Each number is 50 + 12 x the weight over its row's rms, rounded and kept within 0 to 99. Layers, rows and columns count from 0. The size before them is the row's rms in percent of the matrix's.

# down: layer 6 MLP down (transposed), 896x224, rms 0.155, rows 319-333, columns 112-223
# up: layer 6 MLP up, 896x224, rms 0.149, rows 320-333, columns 112-223
down319 107:47 50 64 47 45 54 59 75 42 70 78 55 44 45 46 61 39 55 45 59 46 49 65 40 32 34 77 51 31 59 58 48 62 34 22 50 40 40 37 30 57 49 93 25 47 70 43 47 45 67 51 62 48 46 36 48 60 61 58 37 54 75 34 72 41 49 57 36 37 59 49 59 74 26 62 67 43 47 50 54 33 29 37 46 46 48 55 34 76 69 64 59 69 56 41 69 50 39 39 56 41 58 40 41 64 48 63 48 46 67 53 39
up320 106:48 48 44 46 51 48 45 66 16 52 52 52 50 37 29 58 59 52 32 66 41 32 59 58 35 66 71 65 47 50 41 76 60 59 62 41 37 55 47 37 41 65 48 63 37 61 60 51 43 50 38 48 58 60 71 49 44 74 44 26 69 76 61 34 41 43 50 55 46 48 31 78 63 64 42 57 32 54 35 58 66 49 53 60 37 49 37 36 46 39 61 18 28 43 46 47 39 64 35 54 53 38 53 59 59 46 55 62 48 40 58 35
down320 096:38 45 39 58 76 38 51 30 24 61 27 35 57 42 68 58 41 50 68 45 52 53 44 56 59 40 37 53 50 46 57 54 24 44 55 46 45 43 34 58 66 35 51 38 56 47 34 61 60 49 37 42 38 48 60 56 46 37 77 32 55 53 65 36 50 40 56 58 55 48 26 39 46 52 30 50 58 53 76 55 68 42 59 55 64 43 54 41 56 59 41 72 45 61 60 53 61 29 33 41 62 43 53 45 43 57 51 52 56 58 17 56
up321 101:49 52 41 51 66 46 58 62 62 49 37 56 47 48 56 55 51 63 57 60 38 40 47 55 38 40 58 40 64 69 49 29 35 41 27 44 54 46 59 38 55 55 47 36 38 74 49 36 49 67 49 54 69 46 58 66 50 47 30 29 47 53 55 44 27 33 57 37 40 42 65 35 50 50 58 23 47 43 43 30 31 50 58 29 60 50 47 78 64 72 54 48 50 58 56 49 65 48 28 63 72 52 44 25 55 55 53 40 45 61 49 48
down321 102:56 60 44 41 71 50 51 60 41 54 56 37 27 63 51 46 58 62 47 33 55 35 64 51 42 53 44 48 67 56 52 55 61 27 46 67 43 38 55 85 39 51 73 38 38 46 49 63 56 36 60 54 52 46 43 38 67 62 35 57 70 78 73 74 26 41 71 28 52 49 43 62 61 42 65 67 30 48 52 52 61 20 63 53 47 53 61 58 32 58 44 50 40 33 49 44 44 60 73 55 36 34 50 50 43 54 42 41 38 49 64 52
up322 108:48 53 44 47 53 53 33 50 70 60 29 70 66 59 54 67 63 26 39 47 38 23 54 45 72 62 21 73 56 42 36 55 62 43 36 42 54 73 59 63 56 41 36 58 30 62 53 40 59 56 37 45 55 58 48 67 56 36 61 60 42 42 44 41 53 64 57 52 48 37 51 65 64 54 41 56 70 40 56 58 47 76 57 49 41 77 29 34 18 72 44 66 52 56 55 63 43 58 52 59 51 47 44 55 50 54 53 30 63 54 38 61
down322 104:44 31 55 44 63 51 76 28 35 52 91 44 42 56 55 54 52 42 52 58 48 46 63 51 39 57 37 41 41 56 46 39 60 55 64 43 51 56 49 52 37 50 45 32 52 63 62 59 56 54 46 51 56 43 27 51 74 42 65 49 55 17 35 43 32 28 40 59 60 54 61 37 48 68 67 61 57 43 48 48 47 58 34 47 46 36 59 61 43 63 46 65 53 54 43 52 55 22 36 36 45 63 30 47 20 64 56 55 58 61 37 45
up323 097:55 58 68 30 61 57 62 45 40 48 61 46 51 69 51 66 43 31 23 50 52 70 53 61 57 38 71 52 52 54 48 62 64 60 49 61 55 52 64 44 43 28 43 52 54 31 35 54 44 61 75 74 42 41 40 55 68 50 35 44 61 34 61 32 55 56 47 72 29 55 40 43 49 58 53 23 52 67 49 50 58 40 59 64 57 50 54 51 61 29 68 50 49 68 42 37 69 59 55 45 67 40 38 38 54 48 56 48 45 38 46 58
down323 098:50 44 33 45 55 32 54 40 47 37 44 61 47 31 69 29 41 45 57 45 16 40 56 56 36 61 46 43 69 41 48 48 29 25 60 56 43 65 47 48 43 65 64 63 61 36 56 36 65 51 45 46 45 57 44 50 67 10 71 58 41 55 26 60 51 18 54 47 50 61 70 43 35 59 51 65 46 52 61 52 66 51 70 49 43 39 57 52 33 51 48 50 28 62 48 40 26 48 48 43 50 63 59 55 49 41 32 32 55 38 36 48
up324 101:45 38 45 46 67 65 53 54 48 59 35 41 56 41 52 50 57 45 27 52 41 50 38 63 62 51 48 45 42 51 38 46 51 63 51 72 60 62 67 43 42 59 53 48 65 21 37 64 47 63 71 48 52 54 44 59 44 31 38 62 56 36 41 53 42 39 53 51 65 42 55 54 56 33 80 48 49 56 54 52 48 35 41 64 55 36 56 48 58 47 37 39 38 59 46 58 27 63 62 52 36 59 77 53 37 33 48 51 47 81 83 50
down324 103:54 54 51 54 70 26 33 05 56 37 29 49 48 51 60 67 70 55 37 60 44 56 45 62 39 47 55 53 72 53 39 29 40 55 42 37 68 43 79 56 73 50 87 56 53 52 45 25 61 34 44 54 42 61 45 48 56 35 55 25 65 60 39 72 62 45 49 60 42 37 48 39 10 44 52 58 48 46 43 65 38 37 48 54 63 56 71 46 56 46 44 45 33 42 34 39 50 53 52 62 47 33 39 54 63 55 46 40 39 28 46 50
up325 096:51 41 56 43 46 55 47 50 26 29 29 46 49 54 55 50 43 43 63 71 62 52 57 69 41 34 34 57 56 46 66 51 61 45 75 47 50 59 58 36 49 58 49 49 74 67 39 71 61 48 41 54 52 55 35 52 53 43 51 49 55 53 46 40 48 60 32 35 46 66 68 33 54 44 45 49 52 27 58 51 50 51 58 63 38 40 45 51 36 46 45 48 54 57 35 62 68 53 42 41 35 56 42 42 60 48 66 27 73 37 62 60
down325 102:46 36 40 40 58 55 45 49 34 45 61 51 52 37 64 19 44 33 38 45 35 46 54 54 40 57 35 71 61 45 41 42 58 34 55 51 56 44 55 49 37 65 50 48 55 44 19 45 38 44 61 51 55 63 64 63 55 20 39 67 58 45 64 66 53 62 62 65 37 51 32 40 48 57 50 37 48 42 51 36 62 57 62 61 58 54 47 47 62 62 44 74 43 59 43 55 48 53 53 65 37 65 45 47 45 49 43 73 20 68 56 60
up326 107:48 48 43 47 46 57 62 46 37 24 48 57 44 53 50 42 67 47 58 65 22 55 30 51 59 57 49 42 48 63 28 48 41 53 47 77 49 58 46 60 55 50 84 41 25 48 51 42 58 51 54 32 59 46 30 43 24 55 51 61 51 45 46 61 66 22 46 63 32 39 53 54 34 59 46 65 55 49 35 65 45 54 64 49 70 54 50 44 44 59 49 46 40 72 55 50 48 65 52 49 60 55 42 48 65 53 48 49 33 55 53 46
down326 098:50 36 65 50 54 56 69 48 55 48 25 24 44 39 50 55 56 42 51 50 52 61 59 49 51 73 59 70 51 59 53 43 29 48 66 36 41 52 63 64 28 67 43 42 33 41 73 60 22 60 54 37 73 63 42 56 54 45 40 63 54 37 64 35 74 41 56 72 44 34 42 50 28 52 82 62 49 65 40 62 60 76 44 41 36 59 62 50 43 61 44 58 47 46 31 61 33 58 53 61 41 45 62 55 49 54 53 56 58 55 37 42
up327 100:33 42 31 55 52 51 51 39 26 58 41 60 52 71 47 41 48 61 45 52 36 54 49 40 38 34 40 53 30 48 71 45 47 36 69 33 50 50 60 30 38 64 34 38 51 27 68 51 56 39 42 54 59 43 56 40 33 56 43 74 64 43 44 44 86 29 36 61 59 56 54 47 42 41 58 60 51 42 56 40 60 44 46 52 58 47 66 52 54 30 62 47 70 57 34 47 42 64 56 53 36 52 48 81 53 46 44 54 56 60 60 61
down327 102:43 39 48 36 62 39 43 41 48 26 44 69 36 36 46 47 54 14 48 44 59 39 29 53 40 62 57 42 38 58 28 49 60 53 42 39 39 39 29 56 39 35 66 36 60 38 29 52 62 65 61 72 33 66 57 72 47 58 37 52 53 74 48 67 29 48 68 48 52 47 44 58 66 69 61 40 65 57 47 49 47 57 43 69 58 67 42 48 39 85 38 42 24 61 58 69 41 62 37 51 53 46 40 34 49 69 41 48 47 39 48 42
up328 095:43 21 56 52 46 40 48 54 73 37 36 53 48 55 66 52 52 47 49 37 55 34 59 35 34 64 47 50 25 51 37 60 56 45 57 30 47 58 70 47 58 53 69 64 43 47 46 49 55 71 35 43 52 62 56 33 39 67 62 48 69 49 60 43 45 54 66 38 52 55 48 44 43 25 41 71 34 55 53 37 38 52 59 47 30 65 69 60 18 74 55 65 63 49 59 38 60 53 51 61 58 34 64 50 70 58 53 44 41 48 45 52
down328 095:64 55 40 73 39 67 35 39 70 42 62 45 46 56 41 58 59 50 56 72 47 67 56 57 50 47 41 54 78 47 44 61 39 28 63 45 71 43 29 60 49 46 34 59 47 59 60 52 59 56 45 52 63 45 67 62 66 79 60 49 40 43 59 65 61 42 59 46 53 46 48 56 41 54 59 32 53 46 48 41 60 56 32 47 63 45 53 59 70 63 57 65 33 35 50 73 63 38 69 52 41 48 76 60 63 68 22 45 47 53 58 51
up329 112:63 49 60 52 58 40 45 46 46 50 76 57 38 53 67 49 42 52 80 46 71 36 55 59 52 54 53 60 61 69 71 59 60 34 69 59 46 44 54 65 65 60 47 49 74 52 45 62 67 41 50 35 68 60 32 49 30 61 54 60 58 53 51 47 48 74 64 61 40 47 55 68 39 59 52 44 46 70 29 30 59 44 57 84 64 45 26 67 47 50 60 50 53 55 46 36 09 50 49 55 63 42 28 58 36 37 49 54 44 62 50 50
down329 115:52 57 47 60 33 55 36 50 74 54 40 46 44 68 61 48 53 41 34 51 42 43 33 50 44 53 61 56 40 68 45 59 47 55 64 57 39 40 42 58 45 46 35 61 79 34 67 42 38 64 68 64 29 41 61 55 52 57 57 34 65 38 53 74 49 40 47 35 69 54 57 44 47 53 30 49 51 64 31 59 44 53 50 59 69 30 41 62 84 55 56 53 46 67 47 38 41 82 54 38 54 54 58 36 49 69 45 34 55 46 48 51
up330 114:52 51 35 36 37 44 33 73 52 47 45 41 58 71 56 62 55 46 49 59 79 44 66 59 20 37 64 50 56 48 52 46 58 62 63 67 61 46 63 37 62 49 54 42 53 54 56 37 58 27 46 50 70 39 43 21 66 39 43 43 57 70 68 51 69 45 48 39 37 59 46 16 34 58 62 52 33 57 41 39 29 37 67 53 62 48 50 51 49 35 50 53 41 71 41 36 49 61 56 58 47 36 71 44 53 62 60 59 43 63 61 71
down330 121:73 64 38 70 42 49 41 30 66 37 72 45 57 46 31 58 36 70 33 52 31 62 44 73 47 52 51 67 60 45 53 66 44 57 48 67 41 40 56 36 68 46 47 37 57 43 67 49 61 47 40 39 76 38 34 31 57 47 40 73 70 71 60 71 51 44 28 52 51 58 51 42 59 47 52 59 55 42 27 38 43 51 71 29 60 33 51 32 40 52 57 48 53 36 43 48 56 56 57 42 65 41 51 44 46 45 46 42 50 40 62 40
up331 099:26 50 62 56 74 58 50 28 54 56 36 44 75 35 40 63 57 55 45 47 36 71 43 38 36 59 50 54 68 44 67 30 58 38 59 49 57 42 47 35 58 44 45 65 42 44 55 59 46 56 44 27 41 66 34 51 44 70 57 44 47 37 38 65 60 52 39 46 55 20 42 48 45 59 65 73 47 45 53 73 52 30 46 41 39 49 50 53 48 57 52 40 42 37 56 62 30 48 16 54 35 52 40 57 62 50 66 38 54 66 62 56
down331 095:57 40 75 52 43 33 46 58 55 59 61 59 69 72 52 47 40 64 63 41 55 32 39 37 48 49 43 65 39 57 58 41 60 36 59 65 44 45 46 67 55 63 41 29 52 52 54 40 55 62 52 52 37 62 49 33 47 52 43 43 48 48 69 59 66 44 79 86 31 34 51 74 63 77 69 53 65 57 62 64 58 46 41 61 45 47 20 29 35 62 54 24 17 70 51 44 47 57 44 67 62 35 37 55 54 38 68 41 41 53 44 52
up332 102:21 30 49 46 55 45 37 42 61 33 57 51 45 57 57 37 56 48 54 55 34 79 65 52 46 50 39 80 32 60 47 48 45 39 57 29 61 54 49 41 38 42 54 50 68 67 63 33 50 74 63 33 54 45 61 53 34 51 29 41 62 57 49 52 58 38 40 59 60 57 64 73 55 24 42 50 31 45 51 62 58 48 23 65 44 57 35 63 45 59 53 38 29 47 45 39 41 21 63 52 56 69 53 42 53 66 58 69 43 50 50 52
down332 101:52 55 22 49 37 53 76 42 55 32 55 39 63 73 56 56 13 65 48 58 64 48 49 74 56 61 48 55 46 49 39 53 61 61 73 38 39 48 52 50 42 65 63 32 46 68 69 49 53 54 59 45 64 42 57 58 61 40 54 58 40 50 53 25 37 47 42 46 41 48 57 45 41 43 55 75 46 52 44 27 64 26 61 44 54 47 50 42 42 30 61 63 67 67 62 48 44 62 51 25 44 42 50 46 50 40 42 33 36 50 39 45
up333 103:41 54 36 32 75 74 59 61 54 69 70 62 51 42 49 74 55 38 54 41 55 50 45 46 54 67 50 53 51 67 25 47 73 47 65 46 38 52 33 48 20 48 32 46 42 44 53 50 56 53 38 72 69 66 55 66 42 49 58 29 61 67 54 37 45 51 56 56 25 36 30 61 53 62 52 54 55 47 47 62 41 28 63 50 32 38 46 45 50 56 60 42 55 49 53 53 42 47 69 26 46 56 41 28 62 48 39 44 47 29 55 56
down333 096:50 55 65 64 35 48 58 37 42 50 69 35 39 65 51 67 44 44 52 39 30 70 58 46 35 61 77 38 51 12 25 47 40 39 28 31 43 52 47 47 48 38 34 65 49 59 42 61 33 50 53 43 31 54 56 49 46 60 24 30 39 61 51 57 49 78 35 40 19 55 53 60 45 55 50 44 61 45 68 49 48 51 42 52 36 46 54 41 70 39 38 68 54 56 57 69 43 29 30 48 53 26 52 50 58 51 45 44 61 79 40 24